config.toml
hidden_act = "swiglu"
init = "normal"
init_std_up = 0.0531
Each number is 500 + 40 x the weight over its row's rms, rounded and kept within 0 to 999. Layers, rows and columns count from 0. Numbers have three digits each. The size before them is the row's rms in percent of the matrix's.

# layer 7 MLP gate, 512x160, rms 0.0831, rows 71-100, columns 0-159
101:467481415430491465510543531514573559484539498518543450487476442478552475562538460462524536416481500531459559478449549532556528472500596492537522493458509508519521530566444537510441519518549470636488556580544476547493509551480502540442545532506428532458446411497468489549497484482530548496467536503386505550515525475451432476498468515506491485490496460484472475554549510538502561473483510504485542469509493503469516525421444449547525433486523530458510529500488537504516491463441488
109:512569476493438471525511487501535452487579520462488508498533505537473493530528480547488583528492505559495566490460552468516463442597517539482519534571414511524556532519450426563548437494529497525578487471570541453517490452490483443509543407525476493556545462462530482462497511501481449542486528526471433482499539512508462536462517492452461473413458470502438473484507496544484476464496575597489482555497613526408529520533520492486483500507465489464526544481503529520498581511433505
105:481525462463493509541582537505491472413520525511572447519519439508450516508469578490571530547531477571509500461489531548479537519485522475453552489489416508531462488480452472559559545439490455538502563499552523476476509475503469526577540469484484474538499511454448442567536552477528468477548507492485488540518574467533425493462474531532576521459532442475495552491481532480415541591494467415505527502539404522466420545473547496522516494534473477540500452482577460465509441489531520
102:426469499534465562465533533440498464443502555493473520553381469517466477518496464470426577512507492538581465499510533512428524440521501498403514479414518478448544481536487447555448459469524520574510508433450456463529482499464540412508514465484489492592516472512503530519465533474510460466480529508481434528478480549509515505463508515440466458494477482419502456510515512475446463548493538529525441500481576486456439479512497470529534594516557506483485559406472507530545519515485550
094:492445519593450468579545554538547519566508485464554528521489380490527474496467454414540478508457475482516473488471526503497494516530489457491461463459567515541498551521523517460520511473491504542523545476479460521531466468530498504516522498496539401559495533498521471474457504524565545476512487478525441495439432506520531514525588479457458456359421491522497448492519475402596535509476458520418503508530542546477551540437455483476488517525501524518529531496432546546519479459504491
092:515532461585452433528470471511515496463519523526530471516430492526559493539495487544598446537502476477462503486494495478448441481551480469513494540502536530475527393579403547507528571544456531501493479545412489448479524655459496470454543534492430476517496535489461503604560473497526512545530474422491526474489524490549473467519488494503557461467501502502460485519517498577426501519507487527533538426507447537566518492501457481460555520536486511490513533573452493474504472501529488
097:551450533474566450488508512502517574511552535529552452486521518492527533509525458489514524479411510512461475580501534519546573551492522481547537451487458481524493465551521575536465524496462474501558451514482498472554483544493493535458530542474455469465473539474494452535536434444535471543574519507486473470472477538442499510422445535454520467521449467439484506552551484497458489410542546506501500463477441509497489560418445402541469517542473539410479403526485530401518473503446485
106:520478539472494557500483538489514480579504466510567423488537474544477493545630468495525575495449495571462491440507515481439478462505575556484507508438523560518502536510502592540497508502550511508375505437458499581504508565507492590489461533473542504474565542531490535489554410485526513518513515535486466505546536499530496524511523524482504445465545528472529510542463560528532529565492531482468483517516577511537525529480459542483547532481498439496538487493449537541437602517461535
097:501482463630475532460462551480494479479572534381511511494517486465508520440501512507526549517526496518515508483494515533522513512539567424526435448521432504510520514503470511476470462486560432516487515469530520523518512490485499485500518514481491494432464513570452394478521440473528521428537503570453521489485496511533469572504444579498390554463508506475417555498483515460502517511451519476565498478478442450379565465453468448533495449504477500536423499524518441550464475503506497
102:445466453508493426591474502496530535515523483526436517509503529503550461566553404454541521455575502496582499495572590429394510537506520466495509520591438514448485494515501483534440519476495581497547582487453488571479521480524413471519492525483484526495504527510508529498558518520433514470517518497482505451509444489496507519464522449420487483494524541544478461429466493573446529520544540493536533475470522539497499453538503458488514588520446578498541519513432477487548487547478504
096:472496531486493469507515454490515507477506372483528462514524490490482537567511523408511471562512536490611535464493576439543516490558506513537549518540535582455567454485470478513528530490513428529532457520477490528497540495464541446478544545494411440477539407536374490466575485559468463498472537506458506510436442493474485534536526472474440522513529531464508558530441461475499518444494565489438504511426466481471520545456484499453486520511500533544545474493509473550477465482474440
108:457462526483522491529518496542486534442533480499471500501463429517445517512475469472447421530474534514523489477476518494464522467508438529429417462509421466443525524486519433490445537471481513504567583484480470524483503491504518551526468489551569462535532493478508474502499544490521490536557572424487580447469465514478519485530589458453414582524499516472531500571488575394501517587497466488496535539500530509522510620557451432556489552485465523449499574472523502478526514512477515
110:524396515492436521452490508463518462502508471533545474495520470570433517453489528524513481500489490572520505445471531403476523592500538521539552470485506486470548483457522555479527577491533475490475506490550453558489555455479503457557485448536474438500514441449546558538514452416459473495539509522507512488513479509496452439477588473476517475498490493575514480484433510475520481517525549428527517441424460577535515559498541501569458521422431566461463546447513557526440492495454472
103:505480596459455548496501546487535437500469491530461457470422568564528432608543583489534484492511453562453453470452484430468522491462475453497495464399482551513509463509473485563519482474536530535453514454517491540529540518513540440551505566527522451551443525494452482544561513515552476472484513484456451570571624519498450521514519517441475515479507464456504499508490558556533487449485483487462482505445539496475499513479477486496542468553506465427524502476529432550515461440528504
109:515462427495483476497502454458552489394503485546518401517448525517506496544448474499538473614486528510463536499514545492496506605500456487484489497472527547468558439490455518474508510601494533606534596471487565533555502464591522467496544536505477509508489518488494587545479482522440493480500534482461501526520489463572521500529536515486509504445501480524526535520453454539467460517526465492519533441507507567524522457470520528590552563533483547462533463478474527537472428566564482
099:495501480483546453515519522477509507509461552506493443423489535562541499458429512499585493491499498518441511464492518548487531496522517450440497577486479539459544461426540506520528447517527540438469499533448459532515566517438530576484505521439500458509482496547519535466565531512537436509547574558456519464482466548493515470545470523525522458434500452461497517641423499449522506444558504440477484493418508505497501513502470471553433496506505541459504589470494547433554536451442555
098:511544506460443397509503516475480555488534556467502503500453494561567489524445541446540521518524490446541478544452504434508522539600472501477416496496428446518522515518419521566525527458511478524505572490537469515511525521481507407508513542494494479587520506445489515537502434531531458530488480479435433558507494512542438476530533561552576531558443476527515463521493510476426481587485511534593486525504542546555493545561526503516488507521547437532509509527593463492478502460507530
102:482478488497455546509545523468498553568519511561441561575559539421500553540502509575436550511523511517454475490480484458471609508515463510527411496520504462420532541543518505500501548557507474554497475447525481504423530481490483472492556494494583512498483465477503427615493516422493449573432522501413498525530437504538461484430476516507507495492496502554574473567513482505464502440521481421470551478475461535496546516518464535519576527517501554499532473547462503523504486533469472
095:532470518509444499478519542491541456480510514524491511450460561572552517491440482445593528495549504504583580415504540533485503517473451463483589539444507480499544487474518479521509498547515522534528440491515467533533463536473462429493445510450508526496516557501466478494448505491497515525453459524481520389548571470498501537493527462418550477446545456430567579545478503518490497487521474534454519452546453543553492535447525478538499586489504556515481552431457385481499521520470454
103:517518465443546453502453516446465476479514501498508464515558477497531532515520532430485513529458543587499550492459459510511528509503537506480527491522476485587497554517571438536496472612454493543565534437433602491487481515509463546533509561565504458468536446498515539461427501527598489532450462558487427495521513483498552471528484509525561472459562474557543512559526438493543515542460527499462424527567498506449463565491537497479481519530508509460499512492578491537462596541529457
103:429484539523494461463468499445529499477506432501462476549562408484508470492461432507479440576486539504494473448498572403423534518494564496505486503481462495559473488449604530514560493506447492529468493480489502604570584501483538540477517454506521456477482520479514496556517512521465483509549483548492523509551563525522532542514531485460570487541491493472561495538453569511466499527572420549431508470498434571517483426544497527502466488538424501472504471481478511542560476534435508
104:511505482570512542476555495411432475536471470539513407502480516481486462541482553484498472441482560539469497429529482503450454510463531528451516454533433542520451475481510502524542542526455470523427539519534471532498465525528432482448546526550460437544531515537515497523446498554516437488504524578491470399563487528531458508531467546577413546535434419447495533440460533456503537562495499509466469505530501532536519539516520496514608487511455508461496538491551473510453576560500514
102:475460439488430461523556496467449516489534481483496481512529526463519526489529452504572438528453499558495452514513520514432551532499505491519477479579522400502536516513516510503478468503552512443593494535466533538379522480493461515474467565502472527504520531460402489488506491514486501485565518499486460435484396552518448576457536523482490516553470512547462521479516589530498425523562476494528505500438418491455563516547567476575478492495492528483473553521546512431513520583557496
112:544504532537559465505489563462502466557495536486596488471500517531551539459489504487505475492461511553436428461499526564535459561465552502517431424420491488526529528487500574533500474449475546501513480434460513506492524463537470569541550439481487466456528482477495427456536485503531457444455519552535507502506491453550532469407453517419559501483510408469486629522468505505569587515541539483546478437474489521477476553447517446495539504471456517526441510491531493548499497465515473
097:496520573436544457532471479507583439508513463528551495442536530413529510549475471459536581492452492519494512464474526526490595457504515425576531440446515468503546551485504501573525459509582513478499475533482506481527522548512548450516521469489501467456506510540446470484534576489463479463490482486446497468457503545472498520433499614510478403447482472489459482525461541545519589418522529511461505468545515556572518511508500501562519430493474469456548555523475556520569526505481496
098:530505488530531457463507503494487457465560412463518417476470444465481527537530533498446596447516491483500499449442519434504464504508567489513465602534519536423485496491445541467570486494496512555489460548519478565486431467468537518466528555571458534504514502533492547525475514450472549489507465450486499501554502475525439478514494498566457457487468520427417486544501411483470534453467471585550582480513526538557463545429530494479489517494539494551443489427466526462539508447545471
099:413520520519496523444513505536477480489556544551483483418450517511516479485445472514548443444542488486499504503454429422471546454551528432549452528485455548497478457615457562537579484453555499523451483516577480542584487535459445491499505529514495484507536569467483482462471540536483471526437511525464492476486513490565532465562512497538498494470526532523486467545503460477410525447432474525527483435560600538527537499482531477476512503478462515429484547524533472552572526516565492
108:414522493473369509516540510503495536481508448518506492547435521496517537571558565457455522514469498578499508436560470471467484474592536522492449593577512472522527455518435448487407529512501433493530579495518449521502462522432466490523473469505498524478496551589458551490436486497543438505470544514479433414534512553506499471480474456546504483504448478491519477513446460438481526508555536476505470525476468558480480482578531550540522468522487448481524446460545478523465534516512494
116:515501510512484536509544508465523479460571479530495428493486511558510494524459419472481495591534480495527508439514570514510468584509493541488463465555422482490505461448519447525544533541505548609534571501435475483516607470512477546551458482601485471555558429509509447494539477453504490494477480586522493497457482544472554468450533460508451433535491526445479478498512481506432508498549429472468555553519508545538475511503575496515480506491486490464478563501525408514486518502404506
098:459482534493469495578508449504542476444498491466513502465463477466584608563455452529444486482519534528508499487512506508471507455497529517495496465437493477477404516492557485496493514568520497465496459424514495538518437534513453493496538519454538491556455558437494543515475551445505475493471521449430430479443436449535545457439485503448458521555541502506427499544525406517519505549480439442519380564555497575566529564489470492483478540497544513486511555487504477517527564479461513
# layer 7 MLP up, 512x160, rms 0.0776, rows 71-99, columns 0-159
110:542466518526480493503496543536499476532491435488442528567503529523429485454452511466465494562497501456546506472604478546446497524469429659505489539530459531482495443438527555524527452421467493455513501447452480509431473464460478486552533495495489460494554561494526516400458492470520479429517512458574566478541460505535536497504459491474441532460549471546536495514490452559421455513482495468495528486475551559541472472523537571476489450474502496523542492542473473437518527513554455
102:563468572472492552470484510517517502536412487400479486588478453426515522446456464549476444495445489456526500545398462509555443567506478436484461488425524438425503456479531524493479570475502483439493465493547537503473536517550461478508489534464534500472509561523487458413543502535462527532503474530536495475541481510555468402496469533554520489541572551497541511492474558436482471522459520450474431560493470428510481470502444514473424524486467506508529457487526443460503539490511505
101:492487456511558492509512488485489493484509523409467459504540516487511460503469545466620456510534504434519468521465509502510451483505466448549500496454509488601569540468478577454482496565453539518506542436458391467516509452442466493468527472490517522521527397566534542475541481511482499447619520446489523502510517407509549514545405450471558499476470463507396557490465443545575487527543453516467515515530484477523497481484560452499498470491518498485502461515476518499502507475433497
099:450538533548483455507430481456461546449522426516441527481448477509503601555456597527467507611529530405495436435515432526523514476488498516541513460542493487501488486532530517489541511505508487517510567508491505455543468445456474458471507520550604490568484526484558440491512505517501524478463561475483445427504464495478471510461474422495517473446526474462512489560548513479464510506447536417556536487552500480520495540412465434479480456526493444542515438508479515457488453442454506
094:451613474490518527515454498514514485504485432526451517511483481505486451558522537490493440501516489524525514482493512498424436502468433506527525460503483549525534483499479469451555450495498540481539495506462499580428453511455537438465460570496511460547501527466547586518457556440538507458461495529544557496530525545569434475529509566437496521442426509553544439469504540515442436393479557558522525468469448449549544455506511486476507541572534522447544529460518505442468450450481473
100:511510505527477452535512470523464537408537505493535542489435505470441480481502508522469548478502550531484416552507486447492488448424500430602546475486523456530472488498358460538553502454466517511447485528509527472539458482424446480432599467514438508499504512402521546498389443516472532480461472542495512530579494456484498463459557498473480448435509517453517467524498460497542498504495480511491570497450519502582520478494479454496502506539511546512486427515483512518516474473560437
095:530459494493461462458453523509469565468516551489532520446526514433546471528586544577549520503456533564468490487484497471523510564562515466496511494536473486504551461462533534464458532563502499567551521484496508516492492487477529531479567571498454437492433473472516446561486458524502458507554472442468493469469493497458503523517398499495467496563486517453493442497495482566506528514430476554495474487464452511518520453519462415529470612509426513477450413403438504520436447425474473
100:528517481516547424484483531485465519526457468447545509544536501476436474474464492549520465537472439447481458600499522525514422536510433484548503547489504540504525435574537453507460447427437453540523506478513493451480425491548465518534509463547504410532425531482527470546525543467365493419515520431567547471462428579530538465506534522508464560502470465516512526457528547508501492490507475528545484495450445482469530529551484502487526494520508485519525481530545509456434511453579477
095:456483588507430556443538427436499506512501499530489546546588507500524507468469516491458540428497457530453510466554502490478522447510496503471497472554509511515389468476483477459494480568434425543497552450496468497439465542543457502466498499504534577464554474506560465468483510577533491454506462484534461482501453470494482526521494414587501523506613469508528494487512522447495507493505467474449454616529514561534461505516559505501478460497379523504501556495569490517491460504510482
099:552477549518554544482484534503562528417573471510508472463533527531452487479552475441525417424475465569515576475527497520541487548461522507492510503449473524521561559444501517524487488431541469524403509578474466472534540483545505534497544522519542497500479431486486510525539494485480508605490493468500457594515481485479521446523542561494482503444433486603525549499476566512546499521477465478462502502580407448496435483511441503502510488464530500541441461536549515430450502508490546
091:521543483559533497500399500516463540513532517544564485491452470482527472495495453518528446443525401480500561526403491493448511447450440520476551543495527532513477464489507523508527514491519467489514596512510484517553508534504521495469455497449488440395466528519496489547455552442491463577500483493483398491442486528504493605547489470447531522455461517493462466544523446541481472455356486492510458470500468553536524513528482434475528511472514457544518540464504533527456548419508524
099:461499464520422570487454514435479491416529455504569519490455512528518481530452465434548429574500455456436503451472475530512471487440531542491517508508525473539446520495494498485468483515478482615488455445521529484534535500491514552505519503546522514476456411536466586529387462514510490527489474497472478491558591488455513537520558510496513491500523513415459499524423509486543530519539456480578542508518492548474492478478490479482614525493540535499408490467494440542555537476487431
096:492511512554545461427481519519578447528490531478574524555595529529489488474460498496497486510481449516441473495434442531527496509531552557450489408516508582447544498526491507511525456521563375508529484546465542498537504517470469445539511452511505523483499518490457454541512497594492422482453496557529480518444486542488417412464467526492500524497519438585474470541484569515425434543546509560454588498509494525499471476470517532515506566455476549501543459516507509484499463508522466
115:445439507519516517495466489439505544459495448565508509577471495446532545478526450472471527433503540535582541445471540544468473520449468499431463544506504482564476466520477461482493500502440511561530528514521547475446392464519524460518424500572504578478438543558503535533472566455543443520471523511414557543507459507555541539480547458524499526468427500451509451444501545580453532518433507561494525538527439511417493468540483518457540526506508522467534460531480513510504473443516531
103:489597499438520529475494492436427485503390516451483470449424449538468483581540547548502426463495557507493485488569483540435531490534489505491519529451432587509425421493504493507415487569469474475517484484408508595533507486492491490501531480486579465516508504460445521515427543464546468443432472546449499529495500534540531522537415503507454487513461537460507457481442501508470487499522485549562513493527548539490523492551452439481538499483497516566514512536538487510450488512528466
101:458519516526509509550440521509496474512504407455455493587493547459460435533514491464496453475532503435470573497539459452509518556537511477508513451509450460549503554482455547521519471499519464448552468492540512473537450516411495486525576496488477421475509454488538552571511398532444475528460512483619508511521602426501519553460499455465508455538513527515509560461467454451545516476512545523584484471452528559528530467523531539478546501475544485541492532464529442505493459506523421
096:489511451489499542505497515464541576455490413433444499497491423563514517409482515401468500498511507497484498379476483511552467477495536509493517462578475541505500491438558502448554543527448530538561567540509490462518515499617531512473509445465483510472497513525431494497533466459508476476543486445539561454451494509480516488535486513465549516515542520484393541510464485546465505528551466457435553423591557473528469501491517524515568498546501533503499473501490547458555553539543519
100:495481465548424463567535515478491577463498510549484494541452443450506553477461568520450510529516524499524476561556498547487489435462467537425500500519524498492511504509510514453439456464475494530626534575459501484418497450525512439503547531488442485555535569542443505571510513479488532470483479499503506518413499536458542529458567387520495439501525556451523561500520488562498492537493484506504522490474517546487475497506503498485467518495503446592562505553541457493459438386511515
097:546480465528601413557482470504484428488565501441533471445519482495563538501513505499498456438487564458477453521512523454462482542528524509505475417510501443494479467548584510468460510490459464407574471522429537467541554492514526503495501460494502477549478474480483506472486572459571483477510521541575492528506437514422474416500410500518539507450507470469493519464487507514494524599502503512430545538488576552499548507507496472457449527536475518565454518564525540596465492506474504
100:477448508532505481484498500469494532531528533485553421525492433458570491428529546528525423455516490485503397433439488476525539456464567516484543496427548508501501510461512548549479499492416520478504507491500508446517482509587459492490582490416528513483477522490496494551576505501497530565583545438450490497496499462532528506483476527469610499525490518501509492517459474491488517551441463481387486503537500435545553474428463485468509492463456493595445494515469544500444543408490504
101:434543475547476516440580489429512512508505492522499610503617475457579526462491442523445452561444543501515477508470512521509523497463485538520441433534470476472442520493564545547462482500456569479521509531417433475486528459499413513494525489463528523431526513487531438478548495537477549499560488423492506513528439498448533505422455508495559480531539467457542535510493530467541502540553519436443551486500438498528537520540492508542512461446444519484504539455498572522558499513480552
099:503488438508471613549523518449522535550527518523617546517543466476502515548497519504518545513502505543531550532478462456526616458518548474525441448479449525499509500464469551531502506522428444513510503439541404476537495493467578529482531537501454505436448452502486484480490468472488522518567485468485481403557530468507452569501435488484478454551459495499493545478514447537558507521488494539534446609559524534443512509429455486498505505511538408490495486512520469558469543517459509
114:495528473554466458579511470459552523500463553508495524464464451466512531460414488548490533541481518549467471475512516559489474524515502471515466488520497493461489472425516524496473450515511543514612509517477513527476485443489473469501499535537554491503543530546462510481417395459514504515487582503473496393552461490465498503490424569490468464555491602536455537535490390477504497557484470441558451454507467582523520519453513445548437448501507448487536519453500526496575490485578520
100:510525454488437477453507458457540524506510580523571511445534516519511478509480524533513478496541482507492427464506521468455463482427453507531489531474490450548456426502471520542425479539546452485527436480456520482525475557490475503504543511491560489588465462404588523504451481431539527481517521568533439476512564578555533437417508512467461455430512476539528444494452460463521474412441465468509413496536530491518472548465503552417506477523541552487489538547471452507472533486508483
099:577527560514495534508503488418452522516559550523483473508501502502535514574523488489531484457537471505443451488535554523410503510510497492498538491556567475512526518498471498466557430581494438587530448458555506437435511542533495570529443453540529470509482495509481503498435539485521500450540500537447496487465513526601475532486435544547505595537532443533491445515490528413504502459548481572489571548529448549511450502455544463554537456593549492537502509504534496485467503502503441
098:484534541454473522509520462502511470598480523521438506475502503555500533462484504455489522449464557505482428493482555461560544453575456525564585563442494520471412487516535528594496509469498515481478511446458513531536494507488444413532538507491505431502525510373512532439498481570446501526550437480574493480509508495480496621515555434481542531524477439456522497493534470553498513482472486558502460554484482494506484491540508450502545464506558441538526484556534479532570517522452513
106:519497571494525533469403509461529450460457539508511452520490515526515512497424512389461447500464471568444500549501441508445512500450427511508500518503476554477500505442551534495465488425506495506435502497489592469532521510528481505456513577438528429488445526419514475503410521449581505541567452393441504531502492529523449484421570567529487481518526535487552477478486550550478537553523465443501542518509456512494513460458504511506528469494515466551487449549513464492494473444468503
104:526489539517574523496533468556492496486490454471527522462484517543468424438471477531543502440519480422498461498491503528512515456451542480485466445541546542549513507399489512516513500525514531497491412499471454584521465544488526494488582475412460463527508479482559497573597492516508544439525515485473513529456405388478598554495488476503487452465534501516521526510526446584424507515454478549530564470450554467497485455456460519509500485452510508516520536582502496539580495536490507
109:489468496479497374499523490523481494433398503490443552440463503593477480503517457483552530454560542474467534588550490439533524492525518516541563551523535476458493530530509515473472517500519501468487422541560523486517465501514533400508488512538438524493504535451488586573449450496492449497507536388407556524506592461499501462452561524505534534489468490513504548493504502458487519522461494544573471434499552485480531505463471469455479582480508536559491516491518493518451501529515463
# layer 7 MLP down (transposed), 512x160, rms 0.0819, rows 71-99, columns 0-159
099:502562548504559474515439509509511448540472461530496520507550534491517504510504476477516543461504435444472514449472501497442506518566533504505532563491466489507516524526542504513553495537484490518511526483510469505469444484523446479705523507522480471505700472525475529512484557491520386511489508520524473484500486524507492487458507486488486543429480467469495496506428456465518521494506521520580489463479522594479515565524480431433514501470549449516491573483489499478483533515453507
102:568499534502493449463447471567535513444471429486511547528516385503530452409481501486524540532534479455514504428455555575477390411494528488516454551504551478423432563483513537487458420531503532511520435489541535469473510448539539494485511518488479492521519484508497495510503475503508494474533515497489528531507530521468529524472484526525547454468463511518444472538527536547434556549534564566579532490545526452458526510451542507510585532433479529516536468512521475554462528429567557
102:479488402478500433467450477523540487490546519553537482526500470503494470495517573463516429503502542465517547483483415503537454492481505525447550434509463466531428524448521565538510493486487580494495517447495453495465482562591537460429440528509480522478451544461450536507496560559448460516506449550468516535534536457543482527435546538558535532464495423467494431541517457546510520525512533446546525532570423526451384530451536487438500484494510531478509472429544510464489488491459502
102:489508440467487481522501514500462530543463514475478454452456501523504454476507543520490521493551516542512423550544497436486449504468452533465507487482488435496482540509401537446460485509479508449473472473487543440546477497539423465473531440523507481579458488524450515477480532438500533543457457512496476509504543443551436483534543490528538507558506507394572515511448515547563526503499417485468437579495512479514435561523536405473415472541522505406464485506559467492469485433523598
091:492470543519554487474504448483531486519538573485467379546537481442514498546504459531537481474484494544536484536431552505537465499495455464481583542463480545512552376467554469478502509491512457551523523502471500582492467565477523500496552566498481583446406493511419535602481515514513500489454442606527487513495489445516466494571471518498496524501527483440507499517468512487485496447498459491565459511568508483439455463468471512529424522524503476440482458565499437462534529534487493
099:427540461506545515452554501451464484545520493506432514533509483545467521426508562473467497483501468518467494520552452486532552465490486483448459521490431491568465489427575516557524494478511454501449554502456525528385557490542508529555466502513459501493442500474456516511445539489597464501488545581588494475526483533546499475556520483530548490595461522547498524530456462494461474541565519489479528470592514479586521486514550484546505489476532578431489569454503476514521505510412490
097:522525478528490525519553540378520515459457528521495486502444473529512511512477506462485522476512468580493509468393572479465475516452522526479429472456569556469501498450394484515510551509520491559487509560555494539500549470525541549388569493458538486506371447514525415601530497487455537487572476548467470528447563454495567511482487507492525484518537493470499528447506490494475530533499515465459503501543492457456556454524530490567518536514522561478505477502540501496532559484478476
094:475518570517517513535478455516500471443469493427482483508456510480503374513543490530502539474526465569497509469502557528460473517583538491475445535479466498526472569480470539517526455530497535566560540542489486543495440475420476534557559478447471405478418494528474537496524522506487512480452470552429444569528506435568436459530504511481528465461500497557422518494473497478473532482474506479504435445566532544419539491566431486438514521448516499545522537441454514502474568478511539
097:444488493476520530457489520581482549505520496520446451531521535526544524517516468519536540529500490417513501435471498521497527440549500488435531475524411536531566550489591437532514465488515421374440464473525511475468540540428547503569452422485524447561520536489538487486477499484544415503541529488474496491492489471522501442480442476485556509513539510548469454474441519492502495511552540558487535552462538582503558452425556510535529421498510475464519576457504512510522443473528529
102:484380522514515494483480519469458476546525512579489537474513493513456511498425473496526502496533542518465448464490600428434496471389460418507517486613556534466424446504503498540459473485566506465487546527469497513504501468502462508582504539516532498546572447530509539567511502552519445489497504436525505502470491462534542457461477544481469502441449509523596498456450476532488598462439517482588507449502475574465541524522529494494461529487482543472483489551461503506465521499502475
094:511529485560540563517534516527469498518552523503504398512489513497526449508462478559444565487482558506462449521489560550522470485442466545467542477556556545539549461493520539417506544519532479467462473500500514500528532498527497492442516593488582560512489487440477458559532448504475542477555539494465538524530435424507431553499519503499480527546432568510433501497539501497521482476431468529454433600430588493484517504500503410425485540462483523506550535554471533484484481444500511
101:469477483529513548436503493466453454479453549489518481478544460478439509434479494508540452546518486546539480462449478480528520451493490460472486504458523559465488545444535535554476495484567576474482479509512510467448493466517523472621444538468524483561581519534455552427456551591467465546482514415541473536518499532594503511442527487437520509500479421539545540541512458468566520565547471479545547429485524511497425507561503543543475519499507467462462471452469455480471578537483507
100:558464516516573562494565560434587443452434506422514495512460519517505472521489401466502513563517547504493499439494477483523528486530510546503534455493497566550443438507471523498474545469500496551442488512552453521462456511447489576498536532549483553458499545490544481574501533497507492461482481410486500484487512507455545561441521538506442501476518459533490460438470473500573540534452430499642481529497515541471551536535453538476526553480519492524469476504529482555553425497465477
107:498534481513531475524507485432421468471515518463464486479539498448544554476451485439568576570543522482574469531518552500473439564466521539486518502566519506555427459481483543453532441457472515567559512451489505536445433490484448514461535464538494499493514533504448498552523471461442462506442520466522570495512520482506498536540487523493548601546562469506572481454520444522538543540483474470521491445493503497518548541558480494443522472547469528526530607501412508435484503417450544
106:478491471587532574500506488471539477524490478545466457511465427548447490523446538510490494463558496529458475469459500521407544431559541571569464484515442511484501508426521464501414492457505463506474482484521447462550568434480423484555511536526516488525514505490519507459466559513530476580510546472501514532598463492429519496505522528501536440549474527559454514541437531503480521564564520494496487428403562462485506530474487453508533445416531518521494514449543500550514529460461554
095:477533415497510527514488565484457469554495486371488538535491590483486545459467475497535486515565477450525515503429527470518545528484504500495551444510495491471504506408550462548546575506486493447486498507509550552529489501510456424579427453506617474499550498537419538471475488518524461568526437455512505452533502483471467536456512501479580509461496518528456465530487497454455449460527511517470457574513473474591542437503511478469466531433545520484459490508541534508503514541568461
101:547479505450445508478535444456486577407515450465458548532557489541495411435465514495565544556528480524489470515448486556502477471543567466445513453463495493486452526527542596493528465511495585513513532493471504503545490549503467440489538562545469445449504433491413528466554479482511483483556578432460529528445477481487496588479515491538484539524455473540520472515485489441480484521494486504458527452641544499499543459537484551461499520574474487508515445524553508494503500475494542
101:510583487515438491386516535532458446538512514454490465533478559415444528544511515510506507514489537484489457518539480496527488531447444478488530547434520523499483500520456484531496490486477542581525550516475473543503488466533470513506475463536556498530569509415529545512463498556566476497483508540552585482468505539530531456477494510587493556469508448394436565458561477479473520423533470525585491527450484535544539445446430457420485491466495524474471507462561453487491515565459534
098:472564493437467488463439497498444500442538522421458551519489508570464502492521520548502464527446511478449514480549453549460473493543468499466492528471523538504559500419519469525538473581519463505514453600486480555488521449486426447576523444509419517489532466495476514438497511463555530482514453538522568485501526596471485462456514517470436494479566504409466563521555552550492466474530515467514413538440459522450563493420547509508520478512487497480499476487484555517489489501503601
099:490573512516456411504489534474497496435469477474483452530500529524567480452513529576456469536439552533502529448527504589518480517492491517528491604501512569488500516488568461528500499481504445576491547459504616482550524494533532475438433552467541553464509459499531457413490478445518555471503472528554497506510505463482506494538545542526493462439527538518444543571487560562498472559546460475484514490511543473572474552440557539514439484471421511494531479515472491523477503480600534
103:512545492525563509452573525514491446537498537597543497499578482503564523515525508499443529431509516508412519503505535441553533476437488471526511548528420484503494466504551509502522531501529455580451477559524504474459503523509464486399489493498445534473380480522503555544538511467473594439454529497508511510511513507524468517496478520494534541483406537515519488411546461553440511532475574491474523502446501457398521437476561501508497498501501571536498517437498482501511492522508402
101:441542526528574529462512428519526505531431514512494486464483602482521477531493489527436496516433514485591532507496510613504449513455465433544495488453498491568482464475514540567475559520514448501472533474545512471503489546467517491541457513572519468492530538485505470527443530528546425424510490465574456498472490485548450366504518560499528494556523490548460494410443478522448478460499554486529475427459485594538476474472514516468490530502511485553488491469508522477524553546457448
112:478455510425465531454542523539522582430512549505480500469485479516471503500551510515551467486528493596505528556469548478539520572472527488510522542496508483499513523555575542497476444526579479451540513492516560437438467494532533508505468494491534521504558454496417465537411533503514475520583539539485526470558456525446467509533556524537473580517485527533472515521536490490513507487581480440530491451484397548502537485524494493528404469571484460489497532588470533523607451450522522
103:512444477471480538442451538459531498560399439546479483405474479453475536451459442512503497548380476494484454503474532519450515568522508487494466505471549520554503578512524472491512417436452478505525476511469477484484539446496486554548446569525482500512553497495524486495450512494452501511481521539496536572490483525462520501438532493517468474495541553523479576519558548576496485476486454483483444448555423509554500534473459561582482493476462471430476434507542529588459495545520551
098:521488522516531411484558517549497535507564527505465472415519540558486474567525537592483543454493471477472494524476526453447470522577516507470470443518465565541550489533444498527533549458520482484520477445417529549587472537407491565429490457470494505480494506507498447536548446470478540436479526497444449502486531427485487543502538494514530509556571535531492418565539546534516549448538456463538500512455513539489482476532458448501479514481529549416441528504493558455492483522464431
099:465475468516466471545507490514449561428475526518489513451523514496525505557545482513464529514543525525539538493548546506481535505574524522472524401549444497509496519491565464480474491495481448537475520541561503481565442548441485531568488506536434532577564539471576536485533494506534492459487520429497509520474476566653494444524480489573520511501504453468577512487489549446545560477487557523535496598465489533450442538441519490502470516509423473535512557459437550513504528539519468
101:455517527481490416508560542566517509520532578498472516575464509513441554539534462493491473445478414442620497450529541473471531497491504523496518576576476477513554494528564421485552485581475484495528522480497493486477481497544572517534547427540457475512453535465514518522488409552555496529537537464510527441518492533544490446457503494473501488556512515479444577529558494545527519476488576495499538557443573560475580516463524452526480523467517465556532507500486553529552495470514476
096:472530533527533452538529482472462511455429413468497565438469466547543510538514469490550498509500504532485545511427565456517448517483500500449593507513486482523481548516513435496449477474459506539443599468516476497509489508532481536535557538466483477535568562549511457520462510448537507476500517530494525530418452488461449438507567471529562443500503440515543483581467467470517420578396551461565499497529536539486491514448501571492424488528489485483540512515462529489530566575461521
102:527535528479498438573476486463527491444466500409429481460509473517477431518502492541491513536500556542476467466534458463509436473524556504412502499554453444500512507515528500448472436561540474468525556477559481439536464512529457459497568486577483465476553500544508547552542503483459516548524454431486534565391552476528409494544497514466445585553576517554560450508479528484488521470496534509566436430484495503499514515478475492456524559553505507461517520539454539486484550449470499